config.yaml
rope_base: 10000.0
qk_norm: false
parallel_block: false
batch_tokens: 8192
seq_len: 256
doc_mask: false
Each number is 500 + 50 x the weight over its row's rms, rounded and kept within 0 to 999. Layers, rows and columns count from 0. Numbers have three digits each. The size before them is the row's rms in percent of the matrix's.

# up: layer 11 MLP up, 256x96, rms 0.104, rows 69-124, columns 64-95
# down: layer 11 MLP down (transposed), 256x96, rms 0.0603, rows 69-124, columns 64-95
# gate: layer 11 MLP gate, 256x96, rms 0.1, rows 70-125, columns 64-95
up69 117:420494572614521600509465491552510497550466489472617521469460493447529472449579587538510575596464
down69 113:540509431425454548525487554503481531521516446443550487489459478432447544551457580542516569568577
gate70 109:533566493478483525514540492528434534505549454519506549476450557567547521460566556526450507480475
up70 109:471493400467432596468529580421462586501535560522497502486509495565463562580496434591508452541490
down70 108:496500497437509432450570474453479585494508420561478523457476369511539585508498534561457480522623
gate71 097:498456472574585508537464419483504457547507488530551444568487513524458476486542458539526445492388
up71 100:540516500487510509595421522532442420528523608580495516483500484411573435542483552508526484546550
down71 099:508444575505509463511503518408514550496521459453524576480465557592463521586500504459492440539525
gate72 102:470420501567505516512480440484479542513476487513464543471417492573522484559454460501515428504499
up72 107:505420531462433543513475530513483524526467520572515491471449507511518401521516498469471553574505
down72 095:545532459560497485530505519583508512508566453447482535498561585492533440477477454568483498440442
gate73 095:398490511508481515406578441497426614491568493475466493404516612558502506551553469492451457587416
up73 103:457400442500537512505457394510547521514598554510540492433493456430457502454482544495497514532509
down73 098:578645539424485410388586520488496453446498426454481498532401450482527487503499546550490488490447
gate74 098:494445532536442470492512419517478490526403475495504473519549501532563485500536484517476604490510
up74 097:513540465501529496515507470602456527488479461428450542497616537475504555484543540519422504415450
down74 097:509476491473514544479448621522525465524518465488548535447533411489477490507526524385540508450552
gate75 092:448479538560583585512524485551585491571449508607470560460495501404482496525615482479466565468477
up75 091:501481524520531457574409482505456546517414493478425590526540512524588508501452439487490485538395
down75 095:518556462451531514553569456523514526437455464600517553505446465480496494493514484460508472560452
gate76 101:579472501497601571500603534536442562396481555474466478494517565496556534429511484502534453547496
up76 095:578483496554505509528544474515519585521460472553435489421549452508490438560390615504507512531553
down76 096:510546454434478518496532509529458471491509504358509524510431517571567511436557421504492564492505
gate77 093:484564561475521571423548442445490532506502522462497477514614518494475501502520524480521493478562
up77 099:508542464510519417515584386529500362578498585490447502518483483539624545458512437536515517542479
down77 099:506436450476536492511437570468524525498513561533517433444482507436497461481459482465462513521458
gate78 100:541452468507472541460468582407476478514601362522454473532516601460563515557503521463516478348460
up78 102:531538511449395550489495465563592469498467464604465525559514463453547442553441502455443476497484
down78 089:530385506439424500552486521453548427527564511433510482530467522480423493547467412512557518435557
gate79 100:411478409500511552536496515508390537517427526479474459435632514460503524520442516464439516370521
up79 107:473507550468542520471512476500422421605401472437508572504568379457492467510488504519503586510557
down79 108:498506567461396512558561476571576549497436497514486491497473467549478476511542525480417401550534
gate80 111:560453450540516544543526436529492529502513564378494440422547530497529507610559528527502503446569
up80 099:519431519589438534468489584468384555596535566371487504615482503412554473458529444485470442548531
down80 105:556439520510471498551517442458609462511466499557557512542470571586502426370516575527452472474405
gate81 090:532450446606441543522568550470498466513483537427428340458440519504535556463469501539534523477529
up81 097:428561534397536495492506554465530517394501457531441512486420435463404494623557557491500567581473
down81 094:453469436569411390383492406451479476486513539501470557522627531500544525478495535519486455461533
gate82 097:503445438575545526590493489546452458496462392582569515424537557466473469558558501420472517534470
up82 094:508441555502540539519471495433416451446525463546550556478552522477369431571602530495471536436576
down82 104:531506599490451579400463471429568503563470425440436481490463468520570486489535431518495504511465
gate83 101:590520644537395502478443523534519477444472474464403482489503599482550472522546564546557572516530
up83 098:403500620581552600492472472494505543505505424526483523548463533536466577492465459517452614521596
down83 098:580528399500472557527476544464585515557531525410538493485459540521470502467489445463408466533476
gate84 104:497486439535457466534569520509421490470557443468541529392457482474501454562512571428517453468479
up84 099:573471467523505615472565515462494442427493516486467456534500470425403476597513557520511514567554
down84 099:517485572518455530454408513438556501496533480474547484429445604563506521465497518590499551572445
gate85 107:623463437502480543533472520582516545486386576516517515450406510377575572565522477425491537573415
up85 090:483579566559500412459508461520443485513509515475418476497518456460512509597503444477528478430409
down85 107:569452404438516548476429499616493486493462558493493530468509527476488556481610517468468489555490
gate86 099:465522509416425505552431425542512470479461533551547510522474442539496529534548546478380511549513
up86 092:476555536440539569497455536430469502496532472456436493445529541446441481524437504494517543480466
down86 090:465423554443509548482477563516547427498564516570530485574476507527506542618405549451486372469561
gate87 102:491523387528542527542496392461527516495506516535459527413424440517476509545514564497493538519418
up87 108:486535401493522456543525497445559481470565408528454445494561438596480507534593525472460469445529
down87 104:624446527489481517544511466514438440539458473445559420459486572442478460548476444408605536626457
gate88 107:527494497457599564615410433491539446459563519435416499407595469460549551497427536511509452544505
up88 106:567427457448528414531438623480404528515485397556406563554565448512489480491543506516513484582516
down88 104:513530490334457542533524536406531529474441602438548486516461427427470452465489490506432581495522
gate89 100:546498481520454546481509498535529490530536477390439504348492603527464521475579503499470502462543
up89 089:501423486541507487466508509423591490508545460471388488603518543485430415430455538495459512473463
down89 093:523450478418587431524506534446443485522478512556481571532560437499572554571514443460518457506494
gate90 100:417453514595580498527514499517557383460551504409622560487473523507550428579461486537442590553484
up90 103:476477515508500569454385499490513564492491487458545525460420535442564484559516493464516505555560
down90 097:487568570458540568542515511490458435580535497427479457560539564374491423517531425545532562357454
gate91 106:446539439417508578501449555571497565512517455450540513464517484512517429525570463534464485433541
up91 100:458570481471550483450533486513551501496485531497481503459539441482506491471458495497410464437395
down91 097:532471485466514479578490494489456487509516515485428563554517507518534484526527491418547466583570
gate92 097:495488414495414447565612501542465609455447494524520549516582543450425504596626534525622481537471
up92 100:480320513479481481480590488578539471414509501555460529519515524535438513551542557428397436525444
down92 095:524556467486452580512424466522458615581531441448577479485476579452504450474495528484512442363542
gate93 108:450527493598481500475497496465425556569477494502562507500477566468401513510529542528506502527458
up93 110:473540490508519469450484504557558439545508566607500559450503518487423493492535585473495565572425
down93 102:524488445432509470586476467506472533456494426450630454503528537408578511552559511572468544444555
gate94 098:556500523545530532618479478528418564567489471537436492453511541441511566482435592536489504449489
up94 102:502441507519500525416461487533502464534555471514437494441506537496443485483518485394544581566497
down94 099:535553555469464600589568506514383529476457635552459526501531391499514401539437573484538451472448
gate95 110:533440521516501462430551490447454425517479425492469518448514524574489629549455682541504513534413
up95 102:517487459573476488506487513550535584501440379438552509506525422475466565527546518505493496472532
down95 101:534493564394473527544586461499414488492494507551504452460493569567503587474465507492466385547490
gate96 101:472490510566476461577468556481532463511576559481565510339567446484522472447442485544533481571506
up96 098:534510492511376446550483436574516579468406478421535506509495533472508463475387512513535452467445
down96 096:537567476505553520566512531450493479529424534557590484379539539422469510472539527589528539525603
gate97 102:467559603455493513508483529589522531465464450564462528582375510489485532553595571595468542492506
up97 093:515422594558453525508441514561452461444544454490442549484458459559514580546616454634476457521539
down97 100:528501354440588515508469567427543492592494522503471509471563518429486536493470513469537464489501
gate98 111:528435492534511494487501523569410445457519411474512520524511500527555505479532422549446500484425
up98 111:480500431480570577505557521463496531542623544569511463515522532472546524538456500527453537472624
down98 104:434445555524554511459489493393454458574524505457530535534483598506415501472487425493475511544409
gate99 094:524479456504481471535470483454381613513447532528486616479448498558428492568445507423503415421497
up99 099:459603488460476613460562422453601478554493521551587493548484545557548540488417543395409498455447
down99 096:506433545460494427481487590599513501454567577505513485491559445441431523492517440505511409512587
gate100 097:518517458426452539463456569496507458574536450469497477470532609497513489463596508488440588534405
up100 099:514574396547501444465635538552579504473518449497535483508454435613559504410555508566540531408475
down100 097:348500439418548579572415589452524574532503480458499505459573466544498424428413549571543454497471
gate101 097:586545474512507577477456454589517487532457557506587516470531469419491511498410472566447508495553
up101 099:336538460483533544447531578514480445618472502527496433469385474483461439486467538456566546548479
down101 098:541570504551534435559390461527472499482390523474554458542510515503516596448529470448400470540474
gate102 095:555420531540494337505499472518497533539492513542508585458567590563557521518484541507561532537461
up102 103:469500504480521542475529493396542458466516563562561477453427441520485515497500441528378612533412
down102 103:578529475445400390512437557456370469446525512473616551473471543458501553528481454521492452567475
gate103 097:468517526494558509542452512552505434582439480492488504500475472482572498470437611531504488500429
up103 090:463598433527661442509434469565532472472419512508474478441491477545505513421456636536402549411493
down103 097:468530533550428476423547400536509546507488556451525547491438476428572467439541437549501488510579
gate104 101:548499471489502597482533522612487508588504411488456511482485622480470539529438481508541513597524
up104 105:461517516420503507529387502497432419503557433509507531519522509505504457521523558593408534465495
down104 102:515502486536633373598521458543446536433427474499489479497507462402474490448458477445498443513461
gate105 104:368467443462551518513494448512505557480462537487479499502542497489545473467548582457480477475471
up105 101:527389593449472505479454458511514435604523403407548510481511587444505504514522525450532509493489
down105 101:430504499509567524515378454562604489496562505546570571507469448511478538538466445463523427521522
gate106 117:497392481569496543425516464405491462582460488542571484463487496509514467414479582541444536504435
up106 113:522436457491502491526589458560473529456461496508410472499456395447506533508492521514447417573449
down106 110:481469451479530469523477491489481511360595537538498538626525501488507498578567502538425550502463
gate107 095:527474506492508472486483410480498595521482535626508533469581446441478531485557519431418463481497
up107 094:464411521515495523494537403455580422474541572457458478573455484516545470448431490503553588535495
down107 096:547611330493553434484472388500478568558508498593478433491530576469513543462436495534566440493516
gate108 095:547514446535502439449414508392421550508506469490517524499504505450492519524538430492444530407494
up108 093:447525525560501520449481574553454545407612456518508504502490371538528491573575451434500470425555
down108 100:508412445408534463697557510480537477589516443486516508406533649520486473493474568527527472499480
gate109 102:454434431535490536523563529421515491477462466536469475530583543564614444499446488505469495459542
up109 109:501536463574503521453547547481472556474522528562496435479508450500527620481569544614460489498460
down109 098:510535519514545505572381487514534459538466548492517485507459565474491425466457528500469488559564
gate110 106:503460577601476473470477515506426491490512488457604508499516518429497568502532557645486429516502
up110 095:448414470547494540442511454500557511467596569572491396473564509422522559476591528510483519523443
down110 105:465589528548493506578488495495608508551464489466511508518462394508477519567453430506497556575509
gate111 102:532578460508532520510494404453487523555472531625486405534497464499428489556505488592524572435443
up111 103:496486585474505551474442541460619459400524449503460485536439446494528488495446598452495493475454
down111 104:501514438498517445479448455606434304521513493402494472498496556545466448500544467485414461504525
gate112 098:480444495518538451516498528564481485478472411541470480504390583622504587591447481514397543468450
up112 092:511546547514546449554460566480477475508475477529571498535602517457525516459552502534579441568540
down112 093:464431480433538458468500536501585553517530499586456406465417467466536494552441513564555545551499
gate113 093:519408504609457503613470541502498498516508480480494427549574487501508482479560433553527515499492
up113 102:459525516489521541485360418574455451443521503468444459547506494532440450553531523536472564494571
down113 099:555607500516454520429493568531483511546500570481527517546445510477536539467436441527530479601526
gate114 087:452524535544388552537463495533487420387478503472532412569508527471475472514507487510471519515464
up114 087:501452559467495505495540448541460450449462571555477488559439446459490495490508573562525503575485
down114 091:591477498494591523377476522410531528585544459492497556397575520487521533473439511453520521458494
gate115 093:494522502514528446543542484582587513550457413469562507473450485466517549473585491400424560467553
up115 091:477475419560518471510516587531605454482478479404534462479469392595446527386496461424448482511451
down115 089:534514520566447563451479491465493482449541502595590499451513441407462505597560539469463413496507
gate116 094:517611509467454558476397525452482421496542414493591528468549496550525520489451507512474495499615
up116 099:517516529484450488545513470417500538551436521568463481562422519405452413457497453602496579469529
down116 096:464515527490527491531501530475484485540523453534470544462624466504545532479529547473451389494469
gate117 105:529365500499502441473487471476619459577469498478483532587518520502551444381478629543550520422521
up117 101:534545508546486472550371434577516529512537560428520462431510479454431509535509459480598467466477
down117 102:455511614494456580535597560558440524445497517486420548456503507453466536522460459496457585486552
gate118 098:479383524524529527614464467485450421488404510568549447493543494389538440439514541432452632479499
up118 098:548464505476467456548423544402506501498508571508539496477610407501544564597583465537538516489548
down118 097:491471487404524479469507525438451508511523610465548430477457509433539525464567620526503468476437
gate119 106:469548373568552511540457533468451535557548553468508475506568440475463503480541540461462573421471
up119 111:414504551402432525515515558498502563496486489514604513504488434458467415551483414465463433524592
down119 110:585534544601442573470488475556516451461463591399415481436565544419497434505460497508479441519483
gate120 098:544522476516463544498473587491479541387547522466379404471568500442517513590468472541425487465444
up120 096:497527437551457516571493558535503513412492483583459556536384398384470524620460471544522507483544
down120 098:587499545545534470526499474480468478587528473484542540567499570600616487466495493480493499479436
gate121 100:474555468402545564558523522531511482443471545450396513459499541498559500557512481477477526448499
up121 103:468525447445554518529441489543455410523448554564407606406546446506477495449553615526449429421444
down121 099:545501579503458444415554483478493507566544468413563497455447504515499488557538472499467561460468
gate122 098:495454442492512469473422449532555530546610476503487544506449484541468480611511433530433496413542
up122 105:629531504561473468476549510382493466506470578527499470482466603501582563537501436558479465494547
down122 103:474580457520664489577438459542558537514528496455458492576497484552537491538526507478466426485421
gate123 097:527531551422473507560434494564481562511409481490512499542499541504551524448492435615472466571461
up123 093:400540422466474511534574528502501606496560492481468464475420560513510563488477579530396440592421
down123 104:524471555545495522513468382503537555537473463471481464465432442516494455498431549466451419547495
gate124 099:500528621547402493587512537468494467468441437499468514534508542433449486527414638435434519579516
up124 096:477436506526509432521475501563575516423463549591582426469500425423508444488573486617550404450457
down124 105:539589514545461474618437481446500419522561503529510523575401572472527419516404488491518564569578
gate125 108:517481518537426596502559529493500505520545480517502476498516572501554510476439506517421476593489